Weights of a small transformer language model.
Size: 12 layers, width 256, 4 heads of 64, MLP 1024 squared ReLU, vocabulary 8192, 13.4M parameters.
Architecture: RMSNorm before each block, rotary positions, no biases in attention or MLP, untied embeddings, some layers without attention, normalized values.
Each number is 128 + 32 x the weight over its row's rms, rounded and kept within 0 to 255. Layers, rows and columns count from 0. The size above them is the row's rms in percent of the matrix's.

# layer 8 attention output (transposed), 256x256, rms 0.133, rows 137-163, columns 0-127
size [ 78  81  84  86  89  93  90  97  91  88  92  87  90  90  94  84  91  86  86  86  85  95  80  86  90  84  79]
[[146  66  95 164 161 123 171  81  79  86  51 116 215 100 105  95 103 155 153  68  90 121 165 103 102 149 130 128 103  77 127 119  69 116 119 100 146 129 135 158 159 170  76 173 176 153 116 156  69 105  76 121 126 157 137  82 105 161 107 134 121 178  89 121 103 123 119 100 135  89 116 115  96 181 179 133  55 143 156 136 122 127 161  74 139  93 148 108 102 106 129 128 110 151 159 132  74 174 135  98 141 129  87 119 169 174 105 132 130  98 114 131 145 165  73  76 146 118 122 152 111  89 147  58  83 158  94 118]
 [168 101 110 170 104 153 116 158 108 177  85 154 149 122 149 149 194 163 112  87  94 119 183 198 117  99 171 124 146 128 142 199 106 168 135 130 125 185 105 180 107 179 155 124 100 104  48 108  88 160 119 138  92  80 113 135 107 134 190 150 114 114 155 109  49 151 154  94 132  97  84 156 123 129 131 124 160 167 128  76 140 122 172 114 122  85 174 156 119 123 101 120  96 120 156 166  84 165 128 133 141  59 169 111  98 159 112 104 106  88 113 161 133 139 126 101  87 125 126 170 115 103 149 111 102 111 131 125]
 [110 142 139 134  59 151 149 101 167 120 155 155  56 117 141 114  78 167  52 129 107 146 150 127 123  91 112 109  93 125  71 150 111 109 174 188 124 107 125 113 179  85 102 192 130 161 105 138  95 197 128 116 136 116 147 130 116 174 124 166 132 166  87 139 142 118 175  81 166 181 115 153 129  43 111  73 121 143 155 162  88  92 125 159 197 132 156 174 121  88 162 173 144 116 136  84  95 116 158  92  73  65  99  92 126  66 109 120 141 145 126 142  87 136  68 143 158 170 136 162 131 136 119 112  98  98 132 111]
 [145 118 123 154  94 153 125 131 216 105 172 183 160 106 150 144 212 117 175  86 140 150 151 169 123 158 146 128 130 110 101 184  91 154  74  65 107 107 123 141 177 138 131 169 158  88 142 150 165 167 147  99 125 126 142 150 140 109 145 159  79 125 157  93 116 145 170  77 180 156 102 157 153 157  70 107 129 108 235  97 141 130 159 146 164 165 184 151 111 152  42  88 100 117 105 173 159 110 112 150 190 106 185 132 107 128 125 128 109 108 132  95 125 119 111 113 213  83 183 158 164 126 127 149 145 124  90 123]
 [ 98 120 202 144 125 126 168 149 197 120  92  86  75 110 149 149 171 136  79 107 142 137 132 126 122 121 104 120 120 124 149 150 155 150  98 120 134 136  99 121 103 119 131 128  85 113 182  68 136 101 196 163 105 178 107 191  87 162 123 100 122 116  82 135 112  99 114 146 119 129 142  63 103 148 104 122 115 115 135  87 124 171 195 113 137 142 140  96 122 139 109 103 121 135 105 140 127 104 142 122 107 156  68 137 118 152 132  85 178  95  98  93 168  77 171 156 132 145 101 162 172 155  74 137 142  61 134 132]
 [150 104 152 107 121  85 143 179 165 142 102 122 121 116 100  85  96 155 127 162 195 146 131  88 170 128 163  99 168 153 127 124 156 135 136 107 177 159 103 147 123 143 163  74 145 109 179 102 109 148 137 139 101 128 141 210  93  95 136 114 128 180  84  92 136 140  83 124 136 114 143 103 121 171 152 217  98 213 184 153 141 152 150 141 123 130  76 106 114 159 189 139 147 159 166 123 185 130 143 203 121 108 184 132 128 151 130 136  69 141 174 154 159 123 102 104 151 111 119 198  89  90 110  52  91  77 112 157]
 [158 143 114 117 110 110 128 131 111 161 123 121 113 135 143  78 143 107  89 149  96 105 135  98 158 113 151  99 123 112 144 112 137  84 166 188 168 171  86 144 135 150 124  78 115  58 127 113 154  83  92  76 122 159 140 118  92 178  90 192 128 178  97 105 149 122 106 122 140  95  73 201 109  91 142  63 170 132 182 159  80 146 131 119 122 137 121  88 122  77 140  94 106 135 107 121 140 121  88 167 159  79  52  70 130 119 106  58  86  64 100 141 176  93  74 128 134 207 116 150 114 156 131 131 107 131 133 149]
 [133 121 168 137 129 151  88 132 110 186 151 119  51 106 161 205 163  64 143 114 164 166 108  82 144  60 131 140 122 173  96 112 189 134 138 165 154  35 136 140 129 109 122  94 139 168 156 138 125 114 138 126 135 129 176 124 131  88 144 132  95 132 109 110  98 143  96  93 121 134 105 122  82 129 194 173  92 107 131 133 144 146 114 137 145  80 167  96 137 128 130 146 149 180  89 116 127 117 157 195  69 108 142  81 112 107 121 116 121 120 141 166 116 152  75 101  80 167 177 130 132 136 157 163 177 105 117  73]
 [145 134  67 141 145 142 165 108 172 160  96  96 130 147 147 164  85 135 123 103 125 146 126 169 110 112 152 217 164 109 131 148 161  93 123 157 168  68 171 195 133  82 119 116 140 159 159 171 147 108 180 114  94  93 105 151  90 172  97 167 154 145 106 138 194 140 149 147  77 133  75 126 121 138  89 151 157 126 142 163 111 115 116 201  86  70  95 115 140  88  83 139 167 132  95  57 128 169  90  86 132 153 143 173 163 125 131 149 157 125 114 160 132 118 107  97 128 123 174 132 128 204 137 135 136 159 114 192]
 [113 162 134 127 130 156  81 131 112 144 186 141 126 142 112 126 111 127 136  94 137 156 133 106 124 102 102 109 117 145  95 143 137 116 143 116 128 127 100 129 114 124 167 122 133 101 104 121 132  96 210 154  83 156 113 138 132 148 174 151 108  80  45  95  87  99  59  83 183 138 167 142 107  78 116 148 118 147 133 174  84 150  99 163 143  76  98 126  94 198 170 136 153 161 181  94 153 108 104 119 137 148  91 116 157 111 141  93 177 113 112  66 182 123 167 119  88 137 121  91  85 124 135 100 122 146 120 106]
 [118 130 101 180 117 126 130 129 144 173 131 141 139 151 118 132 132 126 107 128 113 118  58  89  68 114 165 161 108 149 148  65 144 147 123 118 107 153  78 130 127  94 166 112 128 168 129 201 150 134 139 114 115 188 114 107 120 123  78  81 188 125 169 134 133 151 140  90 133 144 130 137 158  95 101 124 108  95 136  84  83  76 188 157 132 128  91 106 175 134 121 130 134 223 177 121 142 148 121 180  84 128  94 145 110 109 136 167 146 126  70 118 122  42 212 146  82  86 161  75 169 115 100 140 169 133 124 147]
 [137 120  57 149 153 220  71 138 138 141 115 176 124 117 166 116 113  94 161 154 101 177 118 183 117 126 125 123 135 170 212 123 123 116 171  94 111 176  83 153 103 107 104 127 139 108 197  54 195 104 107  91 127  96 142  60 119 162 107 123 142 161 120  77 127 135 157  87 185  94  97  66 135 125 153 118 127 136  98 128  72 100 141  88  59 173 115 125 140 138 130 132 106 190 115 120 150 128 155 138 132  70 122  84 156 170 178 127 141 136 134 118 121 128  94  84 102 124 117  83 136  91 134 129 134 138 110 147]
 [119 122 105  43 169 133  85  92 122 104 135 136  94 111 146 123 115 146 143 160 148  68 115  98 119 116 146 152 128 158 164  97 116 151  98 117 164 152 203  73  97 113 150  91 124 147  70 139 123 138  99 149 140  98 105 108 157 174  83  47 205 131 140  95 135 112 148 185 151  85 119 150 153 101 104 155 150 158  76 156  92 116 112 122 209 139 161  65 158 132 149 122 131 169 138 116 164 172 139 117  88 133 152 121 152 158  91 109  76 109  74 126 183 115 103 125 136 169 149  97 148 134 129  49 107 132 140 106]
 [130 171 153 153 126 152 105 180 111  81 116 130 153  74 133 112 121 145  96 149 129 159 118 164  56 129 107 130 114 151 174 128 129  99 152 199 138 139 157 115 125 130 137  99 122 141 117 139 110 124 197 135  84 120  89 135 190 106  69 135 166 157  69 111 104 151 147 128 169  77 135  90 123 156 130 149 121 171 142 203 173 110 145 123 175 101  98 125 108  98 103 109 154 116 159  70 109 140 139 152 119  99  98 124  76  88  88 177 168 128 108  82 142 124 171 143  56 144 101 112  32 142 117 114 128 141 134  83]
 [ 94 129 104 177 113 138 166 134 130 134 174 133  67 113 123 159 155 109 134 166 160 109 116 137 146 117 121 101  78 104 190 112 121 148 124 125 141 162 132 123 111 143  99 137 120 122 146 120  88 151 122  96 111 125 134 111 111 166 125 143 133 127 120 161 118 163 172  76 158 179  79 163 168 151 115 168 112  69 156 168 141 151 157 108 114 131 179 129 127 157  98  81 132 165 110 110 112 107  88 143 160 125 122 105 155 181  87 159 169 133 117  96 115 114  80 216 103 118 118  83 169 137 153  76 142 123 152 145]
 [139  63 174 167 175 197  45 111  71  98 152 120 121 129 103  98 110 101 116 143 104 164 205 188 122 151 108 137 157 140  82 116 133 180  81 175 141 147 190 163 117 175 120  49 205 176 131 162 138 133 142 113 147 148 110 132 110 108  55 130  57  88 125 131  87  99 122 128 146 151 150  95 129 144 136 132 125 175 110 185 149 151 167  79 115 132 154  95 156  94  94 173 109 121  87 109 161  98 154 112 156 134 104  62 114 156 105 108 154 167 124 127 128 151 147 121 196 113 132  93 110 171 217 162 111 134 116  56]
 [182 155 142 174  77 190  60 161 155 130 180  91 162 219 134 173 102 148  95 162 156 114  99 142 116  95  65 151 152 152 159 165 140 163  85 119 147 120 187  72 166 152 132 153  59  76 169 145 100  81 147 156 153 148 146 125 114 155  90 151 122 186 126  92 131  82 132 169 113  60 144 112 120 168 163 156 110 119 135  96 143 113 150 158 150 109 176 134  91  92 155 146 155 122 115 115  75  98 147 140 103 121 126 127 121 132 107 151 114  50 120 116 133 157 106 160 141 137  81 136 138  90 166  94 191 101 107 154]
 [170 156 127 156  83 110 167 123 109 123 115 104 127 147 190 175 155 161 128 139 143 123 135 127  80 138 111 124 116 116 160  94 157 134  41 149 120 162 123 109 158 126  95 121 116  84  58 177  93 164 176 109 129 143 183 153 177 141 106  84 158 103 145 159 100 130 125  91 125 123 105 159 135 124 129  98 167 125 144 174 149 172 133  98 170 122  95 122 165  94 115 107 140 121 158  97 109 144 103  83 148 135  58  90 134  95 141 142 148 133 114 151 104 114 154  71 137  69 165 152 110  90 133  93 176 163 153 146]
 [144  88 149 112 136 154 149 105 175 143 147 111 177 142 152 107 126 146 166 179 209 137 136  79 128 102 112 134 127 140 117 115 138 133 141 175 184 197  81 130 179 179  91 168 115 157  94  82 141 139 137 136  74 106 101 193 146 120 120 134 127  81 216 122 124 128 155 171 177 166 116  58  72 121 112 111 113 149 145 102 118 142 141 114  83 173 108 126 168 123 151 118  85  67 183 153 164 146 116 103 112 182 103  84  89 133 129 104 116 170 123 118 159 135 182  96  92 181  89  98 126 100 139  96 187 177 136 138]
 [158 130  70 145  83 119 125 113 153 107  82 134 102 135 123  81  73 138 155  97  90  93  82  99  96  75 118 123 156 184  91 176  90 148  64 173 133 121  91 100  71 121 153  98 164 189 139 144 106 142 159 123 148 135  85 101 113 115  85 127 123 101 146 141  87 154 164 164 167 148 122 119 121 118 148 129 184 129 111 105  55 128 111 141 138 159 116 151 125 143 146  72 134  66 132 106 175 131 121 187 142 131 182 115 125 134 157  96 153 142  81 143 151 150 153  43 122  90 176 174  99 129 146 144 149 143 190 119]
 [139 101 146 190 132 153  93 133 104  88 126 119 176 101 123 121  85 146 113 169 114 127 153 155 118 118 144 107 119 169 136 155  81 153 105 124 139 135  68  96 152 100 103 134 139 117 128 118 134 161 176  69 124 109 119  94 168 148 129 150 140 120  94 144 131 115  97  77 112 125 139  88  57 102 122 112 177 130 164  57 150 174 110 135  75 116  91 134  85 134 120 152 115 133 133 105 187 101 108  89 148 156 155 170 104 122 144  73  92 105 109 162 135 112 133 122 170 165 165  77  97 118 160 181  79 189 156 137]
 [130 113 133 122 139  79 153 104  72 155 146 154 131 113 131 121 147 223 108 151 133 110 139 138 154 103 148  89 125 122 124 124 112 150 159 105 155 125 157  95 161  97 128 158  93 174 137 109  77 117 146 118 125 135 165 154 154 176  98 105 100  95 179 166 132  76 160 159 104 131 101 129 136 112 102 103 114 107 152 168 164 163 105 161 121 100  96  95 147 124  85 119 109 116 160 168  97 138 184 144  90 143  84 135 151 149 124 146 147 153 105 128 152  84 112 159 194 203 133 107 153 144 150  84  30  64 161 123]
 [101 107 131 156 151 147 106 148 146 126 150 124 121  94  69  94 110 138 148 127 111 177 130 116  93 157  74  91 133 153 136  85  98 168 150 116 165 150 126 158  96 112 152  95 129 153 167 182 199 151 175 105 153 106 132 100 126 122 135 153 126 100 133 100 154 176 114  97 181 153  91 157  86  98 227 132 128 113 141 126 108 145 139 129 120 103  83  86  61 144  52 101 154 216 171 134 149 158 140 186 149 121 125 118 146 166  92 128 125 146 147 133  98 160 164  89 164 101 171 113 142 166 132  78 129 117 210 139]
 [136 126 153 155 150 101  69 110 153  60 155 158 117 134 160 160 149 135 119  81  88 128 165 143 105 176 106 114 105 113  85 133 117 183 162 128 168 156 146 114 168  67  88 159 136 143 135 126 150 166  98 129  83 125 137 160 169 150 136 138 161 148 167 129 162 101  79 182 123 165 118 234 111 170 119  89  80 100 137  60 145 105 191 100 132 163 106 160 143  81 119  91  89 131 135 115 131 156 130  91 137  92 180 119  89 117 137  98 107 153 110 168 131 169 137 164  68 107 147 135  88 161 102 102 173 167 132 152]
 [150 129 113 163  77  83 110 117  78 121 143 114 117 133  99  99  99 146 133 132 138 113 148 140 148 139 152 117  55 133 151 118  94 133 131 143 113 119  91  93 114 139 134 127  51 106 125 142 106 181 117 148 126 106  59 145 106 122 142  96  88 131 137 104  89 129  76 108 113 120 119 113 137 120 132  67 134 180 142 158  64  77  34 117 117 128  79  96 145 123 141  95 150  91  58  75 105 145  91 127 166 175 163 125 102 148  97 157 119  80 118 120  95 144  91  87 118 122 144  77 143 182 142 144 104  96 168 143]
 [153 191 109 116  99 100 124 131 130 110 140 181 159 141 140 156 116 148 140 135 127 126 116 107 109 120 146 109 215 142 136  98 105 189 136 163 132  81 130 138 113  62 112  80 125 188 172  98 119  94 126 127 119 120 145  88 144 114 155 148  78 164 107 170 118  95 156 110 109 148 146 102  73  87 110  88  46 156  96 127 148 191 124 147 182  76  71  97  83 131 166  84  93 153 116  82  55 134 133 128 114 194  51  96 153 105 113 167 140 157 165 165  85  99 179  90 156 121 125 145  85 181 121 111 155 150  89 109]
 [166 150 147  75  87 111 164 120 147  84 128  71 214 127 110  95 130 175 183 145 116 148 153  31  51 106 154 104 106 179 167 142 164 117  82 119 149 152 107 168 126 101  80 132 103 121 125 140 169 165 102 125  92  89  77 123 133 161 125 150 104  61 119 147  73 136 115 169 106 117 113 179 140  55 101 140 103  76 124 108 138 184 122 140  89  79 138 134 147 106 186 163 117 129 131  57 108 115 123  99 108 129 113 138 116 154 106 117 168 106 119 189 122 162  92 133 190 178 126 132 145 160 133 164 176 108 109 103]]
# layer 8 attention value, 256x256, rms 0.146, rows 138-164, columns 0-127
size [ 91  88  90  95  96 101  98 100  95  98  93  88  90  96  88  89  92  98  92  87  93  89  91  90  93  86  91]
[[ 53 150 115 111 129 136  91 105 107 149 102 130 144 177  83 129 142  68 117 118 160 129 155 151 158 129 115 100  46 116 104 116 156 127 157 161 121 100  95 169 148 170  91 190  53  97 130  42 159 166 113 117 147 148 102 110 116 212 144 148 134 118 126 111  93 194 176 191 128  88  79 203 139 166 148  90 153  93 144 111  72 170 167 153 121 107 141 149 108 157 107 143  90  48 136 182  67 111  86  60 118  77 136 133 105 101  86 129  90 112 124 203 170  85 138 113  83 166 116 145  74  99 181  95 119  87 115 127]
 [ 84 107 176  78 180 169 179 112 152 153  96 125 121 106 142 160 141 115  57 116 149 117 145 147  70  97 113 139 120  97  55 155 122 180 152 162 118 121 178 153 104 114 121 116 114 124 175 128 153 144 196 108 124 171 159 151 139 102 162 101 117 187 129 138 147 129 185 107  67 132 125 130 155 119 115  75 137  68 128 124 125 161 127 134  92 150 148 104 128  74 127 202  66 136 155 126 104  97 132  69 119 127 101  79 115  95 162 138 123 107 128 122  89 137  78 108 139 150 147 145 106 107 137 183 140  72 182 138]
 [190 171 142 147 105 147 127  80 150  69 144 142 125  90 119 173 188 131 157  76 137 177 147 159 136 181 163 121 137 166 138 136 163 115 108 122  73 143 146 133 127 133 208 166 104 111 133 176 214 105 125  90 134 156 168 114  52 135 131 160  60 143 155 104  89  96 125 108 189 141 100  76 165  99 105 134 110 108  88 142  79 169 209 168 129 112 168 198  94 179 156 143 173 153 122  96 140 123  96 100 167 157 121 166  95 173 122  88  90 145 135 139 117 158 154 117 145 151  97 126 182 184 117 118 103 166 127 141]
 [189 107 100 123 123  92 125 148 104 140 123 158 108 105 135  91  87 148 126 152 151 166 128  54  99  98 146 102 101 164 170 119 151 143 153 102 157  86  99 170  89 129  91 112 155 138  94 170 113 112 103 152 140  72 112 158  71 203 137 154 104 135 125 123 112 163 102  95 167 156 149 158 143 147 131 111 118  76 188 132 122 180 174 160 104 151 132 150 127  79 108 158  88 129 111  97 123 125 170 114 124  91 118 106 191 165 118  97 178 105 107  72 107 127 168  77 159 140 172 189 178 160  91 119 194  90 123  88]
 [149  61 138 130  33 122 147 124 221 168  70  50  95  50 200 135 111  79 178 132 170 129 155 110 105 123 132 141 119 119 150 105 152  71  84 117 148 116 138 143 124 133 114 120  91 124 152  83 170 152 105 116  89 114 202 131 150 136 109 113 181 169 116 153 127 128 133 137 169  72 172 123 105 126 139 159  94 177  98 154 106 111 132 151 155 134 109 134 118 144 106 104 141 164 109  63 163 161 120 159 106 146  91 125 160 119 138  84 107 100 191 111 131 117 138 126 148 134 144 129 108 130 153 130 117 127 113 120]
 [130  56 134  58 118 101 108 190 126 212  78 163 174 114 129 100 139 144 139  89 143 110 169 101 123  99 151 104  43 149 115 109  92  64 101 207 147 103  88 213 117  79 167 124 128 136 130 131  98  77 164 110 119 172 178 136 127 134 135 192 109 142 130 198 175  96 130 168 127 129  86 185 119 173 112  82 183 117 197 152 103 172 160  84 158 130 130  98 150  83 171 106 104 128 177  68 122  85 108 104 103 104 102  62 112 128  85 156 149 110 113 166 112 111 153 147 157 168 101 190 108 113  99 164  87 123 166 124]
 [138 168 176 132 124 105 173 154 186 147 118  99 108 189  95 129  70 189 140 133 120 145 112 149 174  85 118 141  82 196 138 131 110 125 123 111 147  67  83 109 112  96 125 100 119 112 120 133 149  82  87 139 159 143 130 123 122 154 112 165 201 157 127 139 166 123  85  90 106 109  65 140  93 162 146 169 100 171 181 170 110 158 128 104 165  51 156 153 160 153 100 147 122 151 163  89  94 156 118 149  91 133  96 120 148 113 119  80  81 166 145 177 123 163  81 167  92 167 141 131 131 130 141 161 189  78  78  87]
 [117 132 161  67 158 152 170 127 203 198 124 135 144 153  97 142 145 127 130 107 117 148 112 161 165 139 158 125 125 155 130  83 128 153 130 183 163  94 100 176  76 111  94 106 148 126 159 150 154 116 138 132 154 104 110 124 119 131 109 173 208 142 137 116 188 123 172 127 140 151 118 153 104 104 156  95 192 148  86 145  78 117 150 193 156  81 122 124 153 126  46 135 132 140  57  77 114 101 122 125  96  71 161 126 141 112 177 144 154 115 124 133 137 131 124 123 151 110 199 192 148 159 141 184 146 132 147 135]
 [ 36 148 127 128 130 126  89 165  57  83  94 149 140 117 166 130 195 139 123 172 147 137 126 140 127  97 164  93 104 132  95 126 132  97 120 112 124  73 127 134  77 138  92 150 145 105 117 161 166 113 166 198 189 145 106  57  84 114 161 124 103 113 121  91 150 141 135 139 105 115 135 135 114 110  76  94 136 154 125  98 143  82 111  54 110  72 152 175 136 172 143 133 145 135 172 101  99 147 127 183 120 126 142  98  89  86 118 162 111  83  82  50 128 135 113 114  81  94 112 140 140 157  70  94 176 159 115 136]
 [102 165  84 189 118  93 210 137 125 174 131  74 155 132 142 113  82  83 108 152 165 138 144  76 114  88 166 165 105 130 165  77 135 176 106 110 154 227 101 180  91  86 120 146 125 131  96 187 107 126 184 100  97 169  97 143  88  80 140 130 136 113 139 148 107 140  97 112 108 104  70 149 129 159 118 120 106 144  85 105 112 172 183 132  89 171  96 163 159 106 108 152 105 134 176 136 127  97  89 120 132 176 123 136 141 112 125 134 141 133  92 102  87 116 174 111 124  71 139 106 164  96 105 151 214 105 109 141]
 [154 179 127 185 165 142 134  85 167 164 122 132 184 177 110 141 111  71 121 163  71 101 173  94 157 206 149 202 133 172 131 170 122 115 103 137 158 178 171 114 143 163 155 158  71 137  80 160 108 105  81 107  33 139 122  89 137 168  71 136 161 165 131 122  80  77 162 107 110  69 114 118  99 202 138 134  75 179 126 120 130  73 121 105 112 156 128 118  96 122 121 161 141 123 139 173 182 115 116 116 169  91 125 134 144 137 134 125 143 161 173 121 101 136 115 118 120 159 120  99 145 144 103  85 143 187 127 117]
 [122 111 131  76 126 129  96 111 113  94 184 130 118 131 155 115  88 107 174 156 122 119 185 101 126 123 100  69 101 170 145  94 114 145 106 141  88 108 108  85 177 143  81 183 137 201 122  85  92 152 118 101 120 160  92 130 169 142 133  97 143 118 186  80 131 143 102 145  72 120 124 113 118 149 141 168 193 117 115 129 137 121  59 152 106 129 103 125  32 113  78 206 153  83 218 160 183 129 159 137 196 148 150 136 139 142  94 146 176 145 134 137 147 131 207 148 147  87 135  92 151 177 136  57 134 168 125 149]
 [129 147 168 170 123 109 181 158  92 131  77 107 101 141 143 134 106 119 119 107 130 103 160 162 122 162 161 112 151  97 114  66 145 157 187 173  69 141 153 201 156 123  98 147 113 143 155 138 152 126 117  89 132 160  93 137 162 129 139 165 113 177 120 127 148 189 101 164 147 101 168 128 119 191 170 126 220 139 141 209 213  85 123 148 130 111 167 111 182 147 162 112  83 129 186  84 100 135 145 100 157 132 122  35 140 136 103 148 139 140 153 136 109 123 135 140 117  90 127 209 113 173 113 126 105 117 123 120]
 [160 103  90 153 138 162 175 149  93 178 133 132 100 142  72 133 139 195 120 141 202  94 108 140 100 127 127  65 105 121 173 139 151 174 104 144 158 129 116 109 122 126 132 169 108 191 128 156 111 104  92 126 123 151 117 129 145 186 183 104 110 197 134 115 116 129 174 146  65 143 161 146 126 151 144 135 149  68 140 129 149 111 108 104  85 151 119 113 111 141 183 125 157 132 133 148 151 108 116 170 126 115 168 121 118 146 122 158 155  91  85  90  91 151 134 132 133 124 131 171 168 124 138 110 119 135 174 108]
 [114  86  61 148 105 158 132 125 128  96 171 182 154 137 116  98  91  55 170 125 124 107 122 211 140 161 170 123 170 180 160 142  96 142  64 133 175 170 172 104 107 146 164  83 122 192 115 131 124 191 128 160 128 147  83 156 100 146  73  53 109 136 137 164  99 140 165 133 124 154 125 145  91 105  99 132 176 137 129  83  92 138 122 123 175 131  73 129 154 168 152  42  93 145 143 110 160 116 149 136 176 154  54  95 102 102 105 114 141 108 192  89 108 156 135 153 123 158 178  90 105 172 175 133  88 132 108 135]
 [185 159 106 125 107  95 124 183 121 164 112 125 147 153 141  85 145 131 154 107  93 124 105 129 160 121 100 147 124 110  82  89 124 192  68 112 104 108 182 113 158 141 125 117 143 156 126 105 175 170  78 126  96 166 119 125 105  53 129 113 137 130  88  45 109 117 121 120  83 176  92 121 152 100 118 172 138 110 158 165  77  85 126 135  86 126 155 168 145  72 143 151 136 107  53 127 137 168 117 166  87 142 138 159  73 147 162 107 126 115 131 152 108 122 120 123 117  91 147 154 110 108 132  82 104 139 119  85]
 [119 128 162 169  88  91 171 103  59 153 131  51 118 123  67 147 113 169 154  63 164 125 133  90 124 172 156 106 125 122 125 129 112  59 112 119 138 155  78 159 123 112 144 140 136 145 170 128 135 152 156 101 107 134 139  90 164 120  92  64 122 150 144 148  99 135 133  90  94 133 148 136 146 133 178 126 126 100 133 203 172 106 171 124  60 108  90 121 143 106  93  59  51 159  95 141  75 133 180  92  95 123  78 136 134 176  90 103 121  80 125  73  85 152 141 101 177 116 136 114 127 123 119 111 140  74 134 105]
 [140 146 164 106 175 193  88 162 158  70 190 132 179  80 151 128 121 112 140  91 106  65 141 120 150 127 147 157 122 229  88  93 132 147 183 136 169 134 132  95 194 190 152 145 140 132 136  77 111 189  69 121 128 121 186 130 127 112 104 113 164  90 152 175 169  94  76 151 135 145 117 104 180 124  82 147 120 149 115 117 150  78  71 142 136 164 139  95 109 150 119 124 106  92 148 145 115 122 170 146 174 151 115 149 154 129 139  98 146 153 160 139 159  88 101  64 166 123 149 142 155 125 180 116  91 106 130 167]
 [149 145 107 113 121 194 164 149 151 102  80 100 149 139  90 128  85 173 131 132 147 148 122  82  39 185  97  86 167 109 169  98 114 128 132 129 230 140  87 138  79 132 135 124 111 177 133 121 114 169 134 161 146 134 106 135  53 138 103 134 101 112 155 204 126 122 144 179 121 141  56 100 134 116  67 168 170 125 124 168  59 126 103 169 199 164 178 176 191  77 116 147 155 125 105 136 134 146 141 139 147  68 132  98 140 129 162 129 131 173 150 140 105  65 143 151 152 121 110 117 163 134 166 131 120  96 151 127]
 [125 123 180  93 148 188 121 136 101 123 123 170 171 190 173 171 102 162 108 125  92 121 149 118 111 173 104 107  82 108 125 126 132 149  97  73  91 125 101 153 163  99  60  79 121 152  78 159 172  80 175  94 138  84  81 107 149 136  69  49 104 171 139 128 152 138 103 165 110 155 160 131  98 102 121 109 107 156 176 132 106 147 143  66  97 134  97 109 171  61  78  94 121  70 168  60 123 126 107  77 101  56 137  97 137 161 123  60 135 129 107 132  73 172 151 115  73  95 117 154 181 194 110 149 135 142 108  99]
 [147 170  97  76  90  71  73 133 104  83 128 184 120 116 122 138 125 146  57 156 160 139 193 143 141  99 122 132 100  95 164  78 125 137 134 136 100 109 116  87 131 121  92 131 143 120 119 152 134 101 131 110  69 118 147 138 181 113  33  70  90 159  97 142 169 143 141 127 195  53 126 108 139 126 133 111 136 109 121 105 113 112 131 170  94 128 134 115 125 124 166 115 165 119 203 130  70 162 103  74 161 141  96 136 158 165  99 164 154 134 112 102  91 127 161 134 107 140 122 125 139 113 103 144 141  82 154 108]
 [142 153 106 110  96 212 180 106 186 157 130 105 125 148 161  99 148 118 109 135 125  63 128 117 120 112 132 131 171 136 111  64  86 109 115  94 163  91 107  64 163 154 137 143 148  79 140 175 139 112 127 139 144 175  98 125 178 127 136 162 147  94 119 131 102 151 181 128 171 104 154 183 151 173 188 140 158  51 123 103 127 179 148 126 120 159 130 150 111  76 182  99 130  60  93 116 104 135 120  86  90 173  80  79  99 155 144 169 132 144 107 106 151 159 174 119 125 113 115 117 107 110 160 177  97 132 139 167]
 [110 117 124  82 156 106  83 135 147 147 126 121 114 123 141 192 135 125 138 138 119 140 155  90 143 117 125 175 109 177 108 149  91 165 167 171 142 154  72 187 166  81  98  90 138 104 145 165 143 204 115 100 143  75 202 118 191 138 169 146  45 141 149 128  58 119 125 140 139 104  99 107  57 118 134  60  80  96 134 116 117 102 114  73  92 185  96 135 104 133 126 122 153  90  86 103  64 113 150 132  84  74 162 144 136 100 140  95 110  99 129 156 141 166 123 199 114 107 125 199 132 137 140 122 140 169 138  73]
 [162 115 132  92 140  92 164 118 133 168 140 138  96 126 134 121 100 131 116 117  98  94 171 160 136  75 192 107 123  91 116 132 165  93 132 123 124 133 146  77 137 105 146 135 158 112  41 147 115 148 161 120 141 159 103 155 137 143  61 113 152 140 152 160 152 109  49  92 153 149  99  99 143 138 137  73 128 142 133 101 109 153  98 194 143 107 179 104 107 130 176 105 124  81 151 142 129 162 166  74  97 119 150 106  89 118 171 128 120 179  97 114 141  45 145 124 117 132 127 112 137 126  67 103 120 120 131  86]
 [158 177  77 141 148  91 121 136  44 137 116 109  98  89  90 157  91 109 133 151 147 244 220 104 175 120 119 129  90 101 152  81  96 141 159 142 184 101  93 125 156 139 116 101 160 137 156 136  92 115 105 121 151  98 135 107 159 129 171 122 150  77 131 137 158 130 117 140 156  96 173 158  95 121 149  96 105 134  44 163 144 139 129  88 104  83 132 110 106 114 121 114  55 161 150  96  87 102 150 122  97 127 141  87 174  83 134 162 148 181 134 118  75 167 150 152 119 175 123 154 114 175 120 161 176 114  87  90]
 [204  85  93 136 113 120  82 173 116 139 144 114 101  96 139 157  95 126  85 110  89 138 140 139 139 145 127 140 104 120 101 151  87 180 107 145 118  67  87 140 104 128 108 101 152 114  93  84 164 147 114 140 124 148 169 157 129 113  98 155 137 142  72 132 114 143 120  80 101 143 143 147 166 117 115  96  94 121 102 159 194 170  57 143 121 156 192 157  85  86 125 133  90 115 114 133 113  90 150 123 162  62  90 107 114 115  89 120 134  73 165 167 109 155 153 109 160 127 133 117 136 145 121 137  89 156  92 148]
 [128 135 136 153 101  89 134 170 138  89 163 103 129 129 170 190  75 123  48 146 114 131  42 162 136  96 146 157 138 180 199 180  66  97 125  77 136 154 109 162 160 143  97 127 111 187 149  89 164  66 158 131  92 134 123 129 156 184 125 114 162 111  93  96 141 123 119 133 155 163 112 139 130 107 116 117 126  95 108 109 121 137 151 100  99 128 146 120  92 123 142 102  98  93 179 146 158 183 178  95 121 121 150 160  96 155  88 147  96 163 100  94 105  94 154 112 121  76 109 137 154 140 116 100 168 114 110 110]]